config = dict(
    n_layer=9,
    vocab_size=1024,
    activation='xielu',
    positions='rope',
    rope_base=1020.0,
    rope_fraction=0.25,
    bias='none',
    parallel_block=False,
    init_std_down=0.0,
    lr=0.00676,
    decay_shape='linear',
    batch_tokens=32768,
)
Each number is 200 + 20 x the weight over its row's rms, rounded and kept within 0 to 999. Layers, rows and columns count from 0. The size before them is the row's rms in percent of the matrix's.

# layer 6 MLP up, 768x128, rms 0.119, rows 455-509, columns 0-127
091,204,206,221,196,214,184,223,173,171,219,198,205,216,184,190,205,189,227,222,219,203,216,223,219,219,180,180,200,196,221,165,188,190,201,225,195,205,160,144,213,191,152,171,217,202,205,175,192,178,181,190,175,228,196,157,161,199,200,193,203,208,210,186,175,249,178,208,204,217,246,229,197,217,190,209,188,203,194,179,210,192,193,228,208,215,183,181,211,185,202,203,216,171,175,173,189,196,184,202,212,182,216,190,201,195,212,226,154,238,176,195,168,206,188,207,194,180,182,187,184,181,218,219,158,230,205,209,195
094,184,158,203,218,170,180,209,231,233,208,185,195,223,190,171,233,161,189,231,195,176,209,225,205,203,183,169,210,228,213,195,241,215,201,217,226,188,194,180,181,173,178,239,209,210,185,224,218,228,186,201,177,231,188,205,197,198,203,207,217,213,231,204,221,171,183,212,212,202,229,198,171,229,206,189,201,181,197,216,181,209,179,160,184,198,189,212,213,205,205,199,209,213,184,203,187,239,225,258,176,219,187,218,211,197,192,195,202,186,212,153,191,230,212,195,199,200,204,219,190,180,195,211,163,230,199,215,175
103,235,227,183,164,209,216,188,176,207,225,214,194,183,186,217,204,231,204,213,166,198,164,201,213,206,206,167,226,197,214,200,234,193,228,230,179,140,224,190,192,222,175,202,212,195,196,219,217,223,193,199,172,216,177,178,193,204,203,207,180,189,205,211,193,203,195,208,223,222,238,223,200,184,188,227,184,234,204,209,214,236,191,226,187,240,206,191,196,183,183,191,179,211,174,192,190,199,182,245,168,203,205,246,215,204,195,213,183,208,199,223,180,184,159,190,195,165,182,210,216,202,186,211,192,229,221,215,228
100,217,223,195,205,199,232,208,149,240,194,179,182,195,203,210,195,195,177,211,204,200,177,162,194,199,209,203,187,181,176,189,198,203,223,203,190,203,199,186,222,215,192,180,199,223,186,191,222,192,203,199,169,185,181,182,220,196,215,177,192,218,229,204,192,211,194,205,216,217,195,221,161,222,229,226,227,231,171,193,171,224,185,186,167,220,173,201,202,171,203,221,213,159,220,181,195,190,224,204,212,166,189,237,174,207,206,183,194,204,202,200,208,236,162,186,227,177,201,210,176,201,211,208,179,220,267,211,160
102,178,201,178,223,214,179,203,238,182,203,181,180,202,202,190,179,179,203,135,199,191,207,215,191,175,224,214,169,230,191,187,166,210,219,191,158,215,203,192,204,222,203,197,172,202,211,220,195,174,229,148,178,193,189,206,230,191,206,206,203,191,210,215,184,182,224,203,187,200,175,159,213,167,216,207,162,199,215,203,203,177,185,239,182,238,185,204,211,222,202,182,195,161,192,217,194,196,218,202,163,171,188,210,192,167,188,155,207,217,184,194,217,183,216,197,208,206,224,215,212,202,192,200,204,230,211,202,240
100,187,223,175,174,216,194,230,226,169,189,178,223,221,209,189,212,212,175,169,202,210,158,185,174,205,227,156,172,197,203,205,217,198,177,201,181,180,180,196,199,148,191,208,201,181,191,193,182,170,205,220,218,228,174,211,210,231,169,213,176,208,194,182,188,202,226,209,197,185,214,183,180,164,188,221,178,168,184,179,233,218,190,210,209,206,200,188,223,178,183,218,182,220,210,236,200,187,213,207,196,195,190,189,224,204,188,210,179,211,186,218,194,199,179,169,229,202,173,266,196,211,238,208,184,187,197,210,223
090,193,167,225,224,213,178,160,201,170,219,229,218,170,198,195,204,176,187,209,208,229,189,210,227,191,192,196,189,200,223,205,201,196,229,190,198,203,206,210,190,181,193,186,169,203,199,227,221,194,183,237,187,210,231,234,223,199,167,221,237,186,198,202,174,196,193,212,215,137,196,187,200,200,201,179,165,211,227,174,164,204,198,171,196,208,212,229,213,189,192,189,177,206,191,227,216,213,166,182,217,200,201,222,190,198,178,200,189,209,191,205,213,223,202,259,228,196,186,201,201,199,246,175,186,238,175,181,208
096,188,214,191,157,194,192,175,175,233,206,209,199,176,218,186,172,156,212,216,224,211,200,186,186,168,173,201,192,214,212,188,206,202,209,186,185,171,216,210,192,233,181,229,159,203,233,251,197,220,212,240,203,176,187,202,196,196,200,200,172,212,179,209,203,211,221,216,184,197,186,177,173,200,162,205,252,202,184,203,194,202,168,187,203,162,205,175,210,195,188,203,250,203,188,185,189,216,215,197,197,203,208,214,181,232,235,218,216,221,229,175,187,191,220,179,235,188,215,211,205,217,188,209,213,189,196,195,160
105,180,168,210,178,197,192,215,198,216,179,220,213,191,217,215,202,181,233,206,229,174,196,192,238,170,214,204,189,194,197,186,183,189,150,204,196,187,194,205,202,214,159,191,201,182,238,213,167,204,194,165,160,233,179,209,218,190,177,173,221,171,189,210,204,190,199,225,200,198,198,203,232,197,187,242,206,219,189,179,205,192,234,184,214,198,202,214,222,189,179,203,198,221,188,226,160,188,222,217,224,205,194,208,214,170,203,184,200,193,175,209,183,208,204,189,225,204,232,199,266,223,214,180,241,188,197,162,190
101,207,243,157,205,198,183,214,174,192,190,182,242,188,194,242,181,203,161,202,183,193,207,163,182,240,194,238,211,185,181,201,219,173,170,230,181,188,220,204,194,193,237,211,217,189,172,238,195,207,223,203,165,217,207,211,166,186,210,201,199,218,191,228,205,200,201,159,198,187,211,222,194,210,200,189,180,206,203,185,212,234,206,219,173,179,179,172,196,230,210,192,220,215,208,156,201,205,163,185,212,187,197,189,233,178,192,187,176,212,206,186,208,198,193,199,181,164,213,168,180,195,182,213,205,224,205,178,219
109,190,185,217,198,175,197,245,223,168,200,194,213,150,220,221,216,210,187,219,181,215,186,207,188,172,174,168,219,212,195,218,228,194,184,212,220,206,201,231,214,185,215,200,209,221,176,191,128,224,195,203,180,195,212,219,188,183,198,160,218,197,217,195,199,191,207,204,183,229,223,164,213,223,201,192,185,174,205,187,186,185,194,246,187,179,155,199,152,206,203,210,195,191,217,230,191,163,192,177,216,224,200,226,209,229,203,205,209,205,206,200,190,210,200,183,194,187,246,219,208,218,201,195,219,199,219,172,203
098,203,133,185,221,179,183,194,189,199,207,258,205,235,217,227,201,201,228,219,245,218,200,199,201,170,211,211,206,184,192,207,162,199,199,199,226,171,188,202,187,204,196,175,187,207,198,186,189,253,176,191,195,184,172,223,198,186,179,180,203,209,170,217,180,227,194,198,185,188,183,200,234,238,193,217,179,188,212,209,220,222,214,218,194,196,218,188,202,241,142,213,181,188,214,177,206,207,203,226,208,215,190,199,199,190,191,192,208,181,215,195,178,216,173,172,188,194,199,217,189,181,208,238,219,169,201,196,178
098,184,217,192,189,187,189,218,215,208,188,199,179,197,243,179,184,229,180,197,178,206,206,195,225,190,205,171,230,211,194,173,206,201,172,224,184,201,221,225,240,203,242,201,196,179,212,223,235,198,208,179,180,175,209,202,213,198,181,221,175,185,258,186,228,216,214,184,210,214,155,237,185,175,226,255,187,194,180,198,198,194,180,214,179,209,163,196,202,206,207,196,175,216,239,179,218,215,210,205,236,201,205,219,178,225,208,191,200,207,156,203,188,189,222,216,222,223,177,194,180,206,201,199,196,182,224,190,182
097,209,196,243,205,224,210,187,229,172,229,206,222,195,203,186,201,211,203,159,193,201,212,188,191,169,218,221,222,205,212,202,200,206,185,171,243,185,187,171,231,230,175,185,194,202,221,215,210,232,206,192,139,186,186,230,223,222,209,200,228,228,202,169,225,198,213,217,216,176,222,212,185,209,207,212,200,195,213,229,195,175,193,177,192,241,210,179,190,184,197,215,183,193,192,184,177,187,185,193,232,165,209,223,205,188,203,195,209,201,186,207,226,194,205,215,186,194,215,204,196,202,188,122,189,202,181,167,227
102,217,218,203,188,185,220,204,190,229,207,179,221,175,184,214,215,181,177,220,210,224,189,155,194,189,175,205,199,204,189,209,174,204,216,191,188,206,197,194,220,210,169,163,230,209,216,195,175,219,203,201,179,213,183,220,195,180,232,215,205,239,202,157,169,192,170,202,208,176,207,170,183,236,201,223,174,197,209,173,242,212,210,171,183,197,194,142,215,219,180,182,171,208,154,180,193,226,170,208,206,206,176,189,180,166,210,185,195,188,216,209,189,203,190,182,199,218,186,202,196,198,211,206,176,165,161,200,231
107,212,227,221,183,218,159,188,203,202,182,179,229,175,226,183,189,217,195,211,227,183,196,148,227,193,233,197,222,211,222,193,182,192,204,245,203,218,157,215,192,193,229,202,177,170,162,200,209,210,227,177,199,205,225,196,208,194,196,200,191,176,195,216,217,212,238,255,197,202,202,172,169,216,191,234,177,198,203,204,218,199,212,192,216,215,224,192,194,237,236,176,211,240,184,199,195,205,182,234,189,193,198,211,221,187,206,206,204,184,203,235,206,233,227,183,219,227,196,183,221,214,184,194,199,224,194,215,188
093,206,176,166,194,188,233,181,177,235,206,212,202,207,209,201,216,213,201,236,194,232,144,195,178,206,191,200,235,174,167,164,188,196,172,243,203,163,193,201,220,210,170,222,208,209,174,206,203,219,220,198,197,190,202,198,213,201,226,208,183,180,211,221,205,214,216,197,238,199,225,203,159,181,200,197,197,224,210,231,206,215,196,178,175,216,156,202,161,165,185,220,199,212,196,173,178,176,199,169,195,166,175,216,169,230,191,221,187,201,182,204,189,185,200,192,197,180,210,197,177,187,232,185,219,208,217,187,190
093,178,196,197,201,187,209,182,194,214,209,181,224,225,228,190,185,170,198,197,169,202,188,210,181,251,191,170,150,219,205,180,201,189,197,172,198,203,212,190,186,206,200,168,211,235,188,190,186,194,199,163,220,187,190,184,241,208,180,194,212,223,210,226,172,163,216,230,206,217,209,210,151,205,213,186,216,176,202,213,215,207,197,201,185,159,224,175,223,214,236,194,196,222,195,173,170,201,229,173,191,196,212,209,223,207,198,190,191,234,199,194,157,203,185,197,153,185,173,177,186,208,215,213,211,230,169,186,206
100,228,211,194,190,177,192,199,199,235,218,206,217,192,177,225,182,192,215,208,179,184,200,190,190,213,193,204,180,167,220,209,207,224,167,208,214,181,177,192,166,186,197,204,178,207,196,195,218,204,214,211,181,200,205,169,211,193,218,183,166,216,218,177,224,247,212,234,234,240,193,222,203,231,208,237,204,187,220,238,244,237,195,179,194,201,198,180,232,197,179,227,229,216,227,191,222,223,187,195,219,207,226,211,211,183,218,211,213,204,240,191,186,217,188,200,191,235,212,254,203,185,192,183,218,228,181,177,188
092,166,187,199,177,199,195,187,197,224,196,234,188,219,228,221,241,217,251,192,207,190,200,191,201,175,235,222,178,240,179,224,205,211,203,206,196,205,236,231,189,217,205,208,178,214,240,209,202,219,234,195,190,189,204,185,206,182,227,202,184,204,175,182,200,173,210,219,175,171,188,189,210,235,176,216,216,196,212,210,200,205,207,180,212,163,179,152,235,199,184,205,170,195,180,168,201,177,210,208,206,197,221,208,170,191,190,193,193,213,178,190,199,176,197,190,213,200,192,203,175,257,179,177,214,232,231,186,216
088,217,194,206,186,188,175,200,157,179,187,225,244,154,181,190,194,192,201,196,190,265,175,213,190,192,177,185,182,187,193,194,192,214,204,202,223,212,187,221,192,224,186,158,194,199,235,170,171,187,187,219,198,196,252,197,200,171,178,232,203,202,198,155,198,178,219,190,201,187,206,162,230,199,189,195,181,203,190,178,164,202,222,165,204,196,204,224,180,207,177,209,179,191,213,221,217,210,204,192,203,202,192,194,193,191,242,219,190,193,218,195,205,193,196,221,192,195,151,176,217,183,181,187,216,243,204,208,187
100,176,192,191,224,177,184,198,216,212,189,185,197,185,224,230,209,232,203,209,220,197,145,176,175,214,207,175,187,211,215,199,203,181,234,202,176,189,180,182,199,207,158,202,227,196,232,222,223,191,201,229,186,210,194,235,188,200,176,186,204,208,223,200,185,196,186,196,221,171,232,188,191,179,202,236,190,207,173,207,187,200,207,197,228,239,228,184,158,205,190,175,239,186,171,197,220,207,195,181,221,182,148,208,172,211,238,171,216,188,194,213,223,203,195,163,230,203,189,216,188,223,190,219,173,186,190,194,187
098,197,162,181,207,175,218,205,191,209,199,186,186,180,182,191,199,205,175,158,182,199,206,189,196,217,216,193,211,232,185,172,195,188,205,176,188,182,209,202,167,211,181,210,190,185,214,221,237,186,223,170,227,199,202,223,201,195,233,218,193,162,201,172,202,193,171,205,201,228,184,196,188,227,196,233,210,200,221,185,175,195,187,167,152,197,230,227,190,229,200,196,167,216,176,209,166,182,204,189,181,207,214,197,214,183,178,187,161,195,188,173,168,213,216,215,171,225,184,234,249,203,208,203,175,221,213,178,164
092,188,176,230,215,192,186,201,180,212,172,241,215,189,210,195,195,193,199,211,207,197,219,232,166,204,206,201,178,208,179,195,186,193,217,209,214,207,177,229,197,234,192,232,229,192,197,229,177,167,175,221,177,180,261,226,214,183,186,206,162,201,228,233,190,190,203,231,206,202,206,172,179,184,184,218,169,163,186,198,192,204,218,206,206,218,223,220,221,257,200,206,207,234,210,209,224,218,158,230,189,204,216,214,203,175,229,203,184,184,229,214,204,204,209,213,189,213,171,202,181,205,166,201,180,197,197,207,199
098,190,187,215,183,178,212,227,224,196,183,192,197,225,199,154,229,227,182,183,166,182,196,162,183,162,210,198,184,259,195,176,190,192,212,184,190,202,213,196,207,192,185,202,198,216,185,173,185,195,225,215,199,205,194,195,198,197,170,225,202,207,182,210,179,276,208,205,183,207,166,209,186,173,199,207,211,210,191,191,173,180,210,184,214,206,185,212,226,189,229,201,209,174,209,221,210,172,173,199,188,228,215,194,227,195,223,215,195,223,187,212,197,207,224,165,208,232,188,185,193,204,230,248,178,197,241,202,220
105,200,222,180,208,176,204,142,172,185,196,213,208,204,237,186,197,198,180,193,201,212,219,221,192,253,198,170,193,209,187,173,188,200,174,214,219,147,178,179,183,226,195,200,209,190,183,247,175,217,213,201,187,173,161,175,212,215,194,207,201,200,203,213,199,237,241,202,232,211,214,169,198,202,222,202,212,213,209,226,207,251,213,218,178,186,190,200,200,201,202,226,190,182,168,195,204,184,204,192,228,201,199,185,190,203,217,177,230,200,208,185,186,173,188,203,218,235,203,176,232,191,191,232,202,222,184,225,182
093,188,210,188,190,199,187,151,179,171,210,171,199,175,184,223,209,184,184,193,232,198,178,196,194,200,204,185,235,187,210,197,235,214,217,189,171,209,210,228,189,177,210,194,190,205,228,193,204,189,191,208,209,217,173,216,173,167,209,187,157,206,208,202,197,226,201,196,198,169,243,231,163,227,184,215,196,217,223,172,205,212,241,170,207,226,170,178,191,192,227,194,233,197,238,181,219,180,231,227,213,208,167,228,214,175,185,210,204,176,194,173,196,168,216,229,190,198,189,192,189,207,181,235,186,203,176,203,194
090,202,210,208,206,142,223,224,219,195,197,218,202,205,244,154,166,219,202,181,203,233,185,198,192,211,205,238,182,205,182,172,184,196,197,183,203,198,196,177,211,204,179,216,219,199,191,154,182,195,221,207,196,203,217,194,212,204,200,216,206,204,212,204,169,163,202,193,208,185,229,214,209,182,206,212,212,206,186,207,190,170,200,224,187,199,230,162,190,189,201,210,224,163,220,203,244,251,216,197,188,181,169,194,190,191,196,163,217,184,211,213,208,214,232,219,150,182,230,167,204,187,205,180,216,165,199,206,199
104,196,180,196,191,235,174,148,199,193,211,188,192,253,184,201,211,163,185,214,180,188,232,195,178,165,198,187,191,171,181,209,208,200,184,211,224,173,172,198,210,175,199,224,186,218,203,200,203,184,202,207,170,215,189,180,223,153,205,231,180,210,240,209,220,204,193,209,210,208,194,220,212,182,180,216,195,206,215,206,220,215,207,213,207,187,184,221,201,207,229,179,196,188,156,220,225,223,213,224,205,209,188,209,206,213,181,171,205,185,202,234,216,203,172,197,177,213,150,188,244,206,154,210,194,219,232,192,191
095,208,212,218,211,196,204,194,163,216,198,187,246,222,175,207,191,198,220,215,223,268,215,221,228,222,179,206,197,186,196,210,189,214,231,234,206,161,181,180,228,175,215,174,200,228,237,172,179,182,199,201,206,203,222,192,173,225,176,204,188,191,203,187,212,195,233,224,212,216,226,229,221,234,191,199,181,163,211,172,202,225,168,189,207,187,188,201,211,230,209,199,197,219,185,221,212,244,185,181,187,218,206,206,185,202,206,194,219,197,202,210,218,200,208,238,194,175,210,185,223,201,217,188,165,202,226,218,177
092,201,194,223,204,206,197,198,202,212,195,244,218,197,200,201,186,218,231,195,183,196,217,199,189,168,171,252,204,192,201,178,202,192,212,213,210,197,181,199,206,180,205,181,183,186,193,203,174,244,214,205,187,171,175,196,168,218,170,194,257,190,208,196,210,207,213,229,224,166,228,167,232,189,164,210,178,187,212,198,189,201,195,207,168,214,192,234,208,193,148,187,200,173,231,230,220,169,175,198,203,186,214,213,205,248,192,181,215,224,202,200,210,210,201,189,203,157,182,194,159,203,191,180,193,207,191,227,178
103,209,156,199,158,247,212,199,148,197,216,182,222,167,229,199,209,187,199,184,189,200,195,212,198,171,213,196,218,191,199,191,180,205,200,202,183,216,220,186,201,212,199,235,176,190,180,223,232,201,166,203,171,209,198,164,195,196,199,218,206,184,225,196,201,189,197,201,179,193,204,209,195,198,210,180,178,207,217,170,241,170,213,217,172,192,194,175,179,203,217,191,185,207,152,227,166,213,174,173,237,222,188,218,198,182,206,164,157,218,200,207,207,195,205,226,220,230,181,202,225,202,220,220,230,226,190,205,173
094,208,193,228,188,197,195,208,180,177,212,182,200,207,172,223,210,210,209,191,174,212,206,233,186,248,216,199,219,188,183,185,178,163,208,199,230,203,181,217,187,204,221,207,219,199,209,173,210,203,205,207,197,243,195,191,194,211,184,199,174,136,226,202,189,184,192,173,202,175,189,210,200,238,175,193,145,202,171,161,224,210,156,214,186,223,201,193,167,206,187,199,192,195,183,201,201,189,203,195,168,194,188,180,223,178,199,204,238,193,213,222,169,165,246,188,234,214,211,222,200,180,201,221,183,189,217,212,200
095,203,219,199,175,215,163,235,198,162,225,194,213,205,206,208,209,189,195,185,191,157,224,199,213,206,202,159,204,205,211,209,166,185,153,194,216,185,205,206,206,186,216,205,237,192,192,182,194,200,182,198,196,165,158,177,201,190,199,189,159,188,202,182,205,228,219,190,194,207,214,249,205,191,197,216,207,206,176,199,207,229,212,219,154,204,188,184,173,223,195,223,171,186,219,224,194,180,183,202,166,220,221,216,183,214,192,217,186,217,200,154,196,217,190,156,212,214,175,212,210,210,227,191,235,220,236,214,220
101,218,179,212,198,206,193,210,207,206,202,168,192,194,204,176,207,194,168,223,216,191,214,218,181,205,178,182,211,181,210,198,171,217,215,190,227,240,209,162,184,207,189,223,218,198,212,233,194,245,227,220,185,231,183,222,168,206,233,220,202,203,189,226,203,203,195,205,175,157,212,202,202,204,198,198,181,187,199,176,200,213,205,204,220,200,200,153,199,180,234,211,203,182,215,175,194,202,219,180,218,167,170,223,213,187,240,204,178,201,196,179,226,185,208,230,189,160,189,142,184,177,198,247,217,215,201,222,177
097,189,175,163,194,199,188,192,204,217,200,232,184,191,202,148,218,199,189,191,171,229,217,202,215,237,201,200,220,182,221,185,219,208,217,208,224,223,235,178,218,205,187,182,230,152,225,161,216,194,197,205,180,195,200,215,254,203,189,161,200,214,189,173,206,210,233,213,196,214,175,192,210,203,188,207,182,201,206,215,195,190,177,186,211,176,166,214,178,207,169,179,187,216,215,205,194,229,200,215,203,182,206,224,184,188,217,224,224,239,220,202,191,154,246,190,226,206,209,223,215,221,210,175,198,220,182,186,192
097,196,206,161,184,204,233,204,197,191,195,227,200,180,156,201,221,204,191,227,200,198,180,197,183,221,191,178,165,191,209,170,200,197,231,202,188,211,216,198,187,201,191,212,240,193,216,197,218,194,242,190,193,162,154,222,221,211,234,186,173,223,191,235,197,174,192,182,220,199,244,207,186,199,205,205,193,196,184,154,209,181,164,232,203,186,192,199,215,184,173,173,193,184,166,212,211,206,226,191,184,210,192,197,233,162,231,220,212,167,210,227,201,231,221,187,200,209,220,209,184,175,202,224,201,214,209,183,234
102,244,192,179,209,202,195,215,224,166,196,208,183,184,213,214,214,195,205,199,222,199,201,204,204,186,209,190,221,215,202,193,229,164,186,175,213,187,168,175,188,193,213,189,175,212,161,184,228,190,216,171,161,209,230,193,164,177,222,228,194,181,198,215,184,201,173,167,228,191,227,225,216,166,153,230,171,174,219,200,194,195,215,203,219,205,231,209,199,213,224,185,196,218,226,205,207,192,200,200,200,207,190,177,206,182,199,182,189,240,212,227,228,184,194,219,208,228,159,205,231,247,168,204,209,188,181,185,199
092,187,178,184,190,165,211,209,224,224,199,216,200,201,195,196,206,182,211,179,211,191,195,169,166,218,185,188,192,209,201,187,170,219,208,201,198,213,191,208,222,249,221,191,201,165,150,207,175,226,179,185,182,172,196,217,188,198,208,193,201,241,205,204,175,188,159,192,205,204,189,231,204,201,239,184,200,215,219,184,204,215,187,219,171,218,195,200,197,193,189,243,233,203,155,215,233,232,231,201,183,216,185,187,184,202,209,201,222,222,184,159,228,184,190,188,203,227,228,210,197,158,211,210,235,177,221,201,168
104,202,210,188,196,194,218,195,202,186,197,201,232,213,176,209,190,188,198,208,233,167,213,228,200,206,247,209,208,231,190,212,200,193,164,243,180,194,212,171,208,206,239,200,203,221,212,195,200,164,210,178,217,203,241,217,184,219,168,215,212,215,201,172,157,216,210,227,185,178,173,223,201,187,246,201,165,166,222,225,184,236,162,211,183,200,204,190,179,194,209,169,185,198,184,194,182,220,199,189,195,194,194,188,190,209,212,186,166,232,178,208,191,165,205,191,199,185,152,213,229,208,199,217,180,223,221,188,202
105,197,233,202,200,183,187,202,160,187,178,207,201,223,185,199,162,160,188,231,193,216,230,241,184,222,189,217,200,184,220,180,221,207,202,234,189,225,202,230,238,176,225,167,215,191,228,187,183,187,194,182,209,193,180,214,210,216,201,172,206,221,190,191,181,187,213,155,225,194,228,188,188,236,197,218,143,186,180,183,215,193,218,197,208,213,166,210,185,199,202,184,186,227,198,190,221,199,195,200,187,194,171,195,206,185,176,166,159,200,185,223,203,189,181,205,196,192,177,207,183,221,206,203,235,209,239,186,229
107,207,216,189,199,207,220,204,193,227,197,213,210,211,201,198,240,205,194,199,211,210,171,203,202,179,203,208,191,232,220,165,208,208,225,188,184,211,212,212,200,215,192,161,177,214,210,201,162,188,235,195,239,217,191,210,212,218,205,184,211,211,209,181,225,226,219,174,215,195,186,179,201,233,215,178,182,213,181,197,219,156,218,202,172,202,184,171,211,169,230,169,209,200,196,195,199,236,159,234,229,196,185,213,186,146,206,208,244,212,201,208,247,203,234,203,188,255,196,205,212,207,201,178,224,223,203,187,207
107,194,211,228,228,207,193,213,239,172,244,217,233,211,177,190,215,211,189,187,208,197,207,190,197,219,249,214,211,200,206,179,205,218,198,227,185,170,197,251,188,172,197,218,187,199,217,235,186,161,203,195,172,200,188,216,200,233,188,230,192,201,207,179,172,219,236,192,196,198,192,212,207,183,234,223,158,221,199,215,196,220,184,207,189,148,202,213,209,216,244,183,189,232,202,193,182,188,209,187,202,209,183,192,182,193,204,208,190,186,174,174,209,179,232,147,214,195,194,224,210,213,220,216,206,221,216,184,198
103,161,221,221,218,227,202,200,206,228,170,203,201,208,202,223,183,228,179,198,201,186,203,179,180,178,228,164,196,188,212,213,193,198,186,196,190,220,244,177,181,179,191,208,211,212,185,194,222,197,203,195,192,216,219,180,157,171,190,218,182,192,184,222,219,186,174,191,225,195,212,178,196,219,221,206,182,240,184,199,211,220,194,199,228,190,198,204,204,178,231,176,184,161,177,208,185,200,175,216,166,181,250,180,195,193,160,225,184,220,172,186,164,217,225,169,219,188,197,246,229,213,220,221,205,203,204,225,212
098,201,195,243,205,181,214,207,191,194,211,236,182,200,190,199,185,164,245,174,211,185,185,200,162,199,210,211,193,221,193,205,179,181,193,246,203,212,220,178,178,189,204,170,194,201,189,221,203,161,201,218,187,174,210,188,156,208,180,167,206,205,202,178,205,226,180,203,206,223,182,159,193,205,179,187,205,196,171,193,214,174,235,209,171,192,216,195,212,144,205,193,229,181,161,231,210,186,226,202,203,180,204,196,176,203,187,178,209,182,215,200,170,197,216,246,168,225,214,211,193,168,189,199,198,192,176,185,217
083,222,219,171,190,164,244,229,178,176,206,259,223,218,195,207,209,162,199,194,197,175,177,221,197,194,246,223,203,159,206,194,193,234,197,195,189,192,217,196,205,209,193,182,195,207,173,203,162,197,192,207,219,197,207,204,163,225,208,197,204,204,219,182,182,212,215,182,175,176,207,200,180,191,187,228,178,196,215,186,192,190,186,177,210,195,168,162,205,190,210,180,242,201,167,217,190,214,148,189,210,202,201,205,186,223,226,173,237,191,223,181,189,209,191,184,211,191,251,203,189,209,210,191,196,227,192,211,214
102,150,198,207,204,174,198,183,184,154,204,213,219,194,207,196,232,181,188,188,161,208,210,214,140,189,193,215,218,216,196,176,188,224,173,195,206,195,197,238,207,186,201,209,204,182,209,222,189,179,245,221,196,171,193,182,217,167,199,220,194,201,209,175,193,211,210,214,207,224,186,170,211,219,207,194,165,200,221,241,181,234,187,210,221,198,190,173,203,195,201,201,207,221,197,192,219,189,176,198,237,204,211,223,213,187,171,201,218,204,215,179,188,156,187,209,193,203,177,184,183,168,209,250,209,173,169,188,173
101,227,219,197,190,188,188,179,203,220,175,220,148,209,222,197,192,203,190,209,170,199,178,185,210,245,183,169,179,197,174,224,143,205,221,150,199,174,184,163,197,181,241,178,190,203,179,195,183,186,216,199,210,214,197,234,199,185,209,191,209,235,180,166,201,177,197,188,199,196,212,218,205,202,199,213,169,198,166,181,207,190,223,161,208,167,184,223,227,207,199,203,196,205,190,216,227,199,184,241,206,190,162,172,195,226,227,200,182,219,206,189,176,217,218,216,176,193,208,183,181,210,219,213,196,210,203,199,223
100,179,200,201,187,166,183,187,176,228,207,192,192,212,192,194,188,169,172,210,192,208,203,206,207,189,179,206,181,154,195,206,235,198,163,222,202,221,222,185,167,177,207,162,157,165,170,203,189,209,213,197,219,182,201,184,184,193,189,191,218,211,192,174,219,203,192,196,227,227,244,219,193,202,224,216,198,193,216,192,222,185,180,203,203,201,220,176,162,174,209,190,202,214,218,189,194,209,142,239,209,206,207,158,192,230,206,179,174,188,187,246,209,196,180,208,190,216,182,217,186,241,181,223,202,199,197,211,168
094,233,177,193,168,207,225,219,156,187,234,191,174,227,203,179,236,210,193,213,203,215,213,167,204,196,146,232,180,216,184,212,200,231,217,165,209,188,194,177,182,204,175,185,184,173,204,223,225,158,208,192,226,211,189,214,192,146,200,206,179,164,227,191,227,206,223,205,212,190,186,178,212,203,192,204,183,205,190,182,207,228,176,190,182,178,200,184,181,182,204,210,221,218,205,203,210,181,189,178,229,214,200,223,207,221,207,195,224,187,225,185,206,205,214,190,190,214,201,174,208,199,216,227,200,139,208,185,177
097,201,202,202,161,182,214,198,178,216,275,199,243,222,185,199,187,200,223,175,187,143,211,237,193,211,243,197,197,200,210,165,196,207,230,208,211,184,179,192,222,188,197,196,190,225,200,196,195,205,202,209,187,188,198,195,222,194,195,193,211,218,201,185,212,222,211,209,239,189,214,178,179,153,175,181,189,197,207,198,194,197,175,219,172,223,216,226,203,234,214,224,220,219,186,217,194,209,219,181,187,202,156,220,209,156,188,209,198,196,202,169,211,218,181,200,205,163,178,186,196,222,231,174,206,207,185,211,211
098,171,184,200,209,199,167,178,186,177,200,183,197,202,200,193,175,211,176,205,169,179,203,238,215,191,190,182,180,162,170,203,200,200,183,191,192,199,203,196,188,203,212,195,173,211,232,221,206,186,194,212,186,143,198,220,220,190,156,166,176,195,191,203,182,212,197,202,205,203,216,196,160,204,211,206,209,217,181,171,201,196,173,201,177,188,243,240,192,206,233,173,200,184,162,207,208,213,230,231,211,183,185,198,205,189,186,196,180,243,170,178,196,223,201,240,157,195,221,226,183,180,226,197,208,159,194,209,213
100,239,158,192,194,203,188,198,197,241,223,183,220,215,212,167,164,219,165,211,213,176,220,205,219,207,203,205,240,199,192,192,186,203,186,202,237,198,231,196,194,210,205,171,208,163,212,215,231,210,178,197,203,197,205,244,237,191,228,204,220,236,200,168,205,191,202,213,209,227,200,213,178,206,190,213,209,195,212,197,161,221,211,197,197,234,202,165,197,230,198,199,218,223,214,241,212,195,191,204,217,175,186,212,182,179,215,206,227,234,221,189,202,182,215,205,194,213,189,198,201,236,182,229,214,216,260,203,207
103,223,196,182,222,193,172,201,164,213,187,210,194,201,233,185,225,204,178,205,231,171,186,189,163,231,191,213,165,202,193,168,225,243,217,197,206,217,209,187,220,178,190,211,201,199,184,199,158,199,197,201,186,199,217,237,211,206,232,183,220,186,210,245,225,205,195,225,167,189,223,154,160,224,204,187,202,182,211,203,203,178,215,216,206,200,171,198,176,182,199,213,207,231,182,206,197,162,191,181,221,216,213,202,164,192,171,200,190,205,197,215,211,170,183,210,211,202,229,210,235,222,217,168,200,213,209,156,183
090,171,188,200,196,215,225,231,202,186,222,245,177,205,204,244,228,210,180,176,229,186,184,205,194,166,223,238,172,206,226,220,238,219,189,208,183,202,240,218,194,184,208,194,223,214,191,208,184,187,217,198,219,211,187,177,217,194,212,175,221,189,209,189,155,199,220,201,181,161,202,195,218,227,235,202,231,197,212,203,157,184,182,171,223,213,203,188,205,191,192,165,198,205,249,181,219,204,206,217,211,227,209,225,202,218,204,166,209,175,192,196,207,194,218,168,190,168,214,177,188,201,209,162,197,199,218,200,199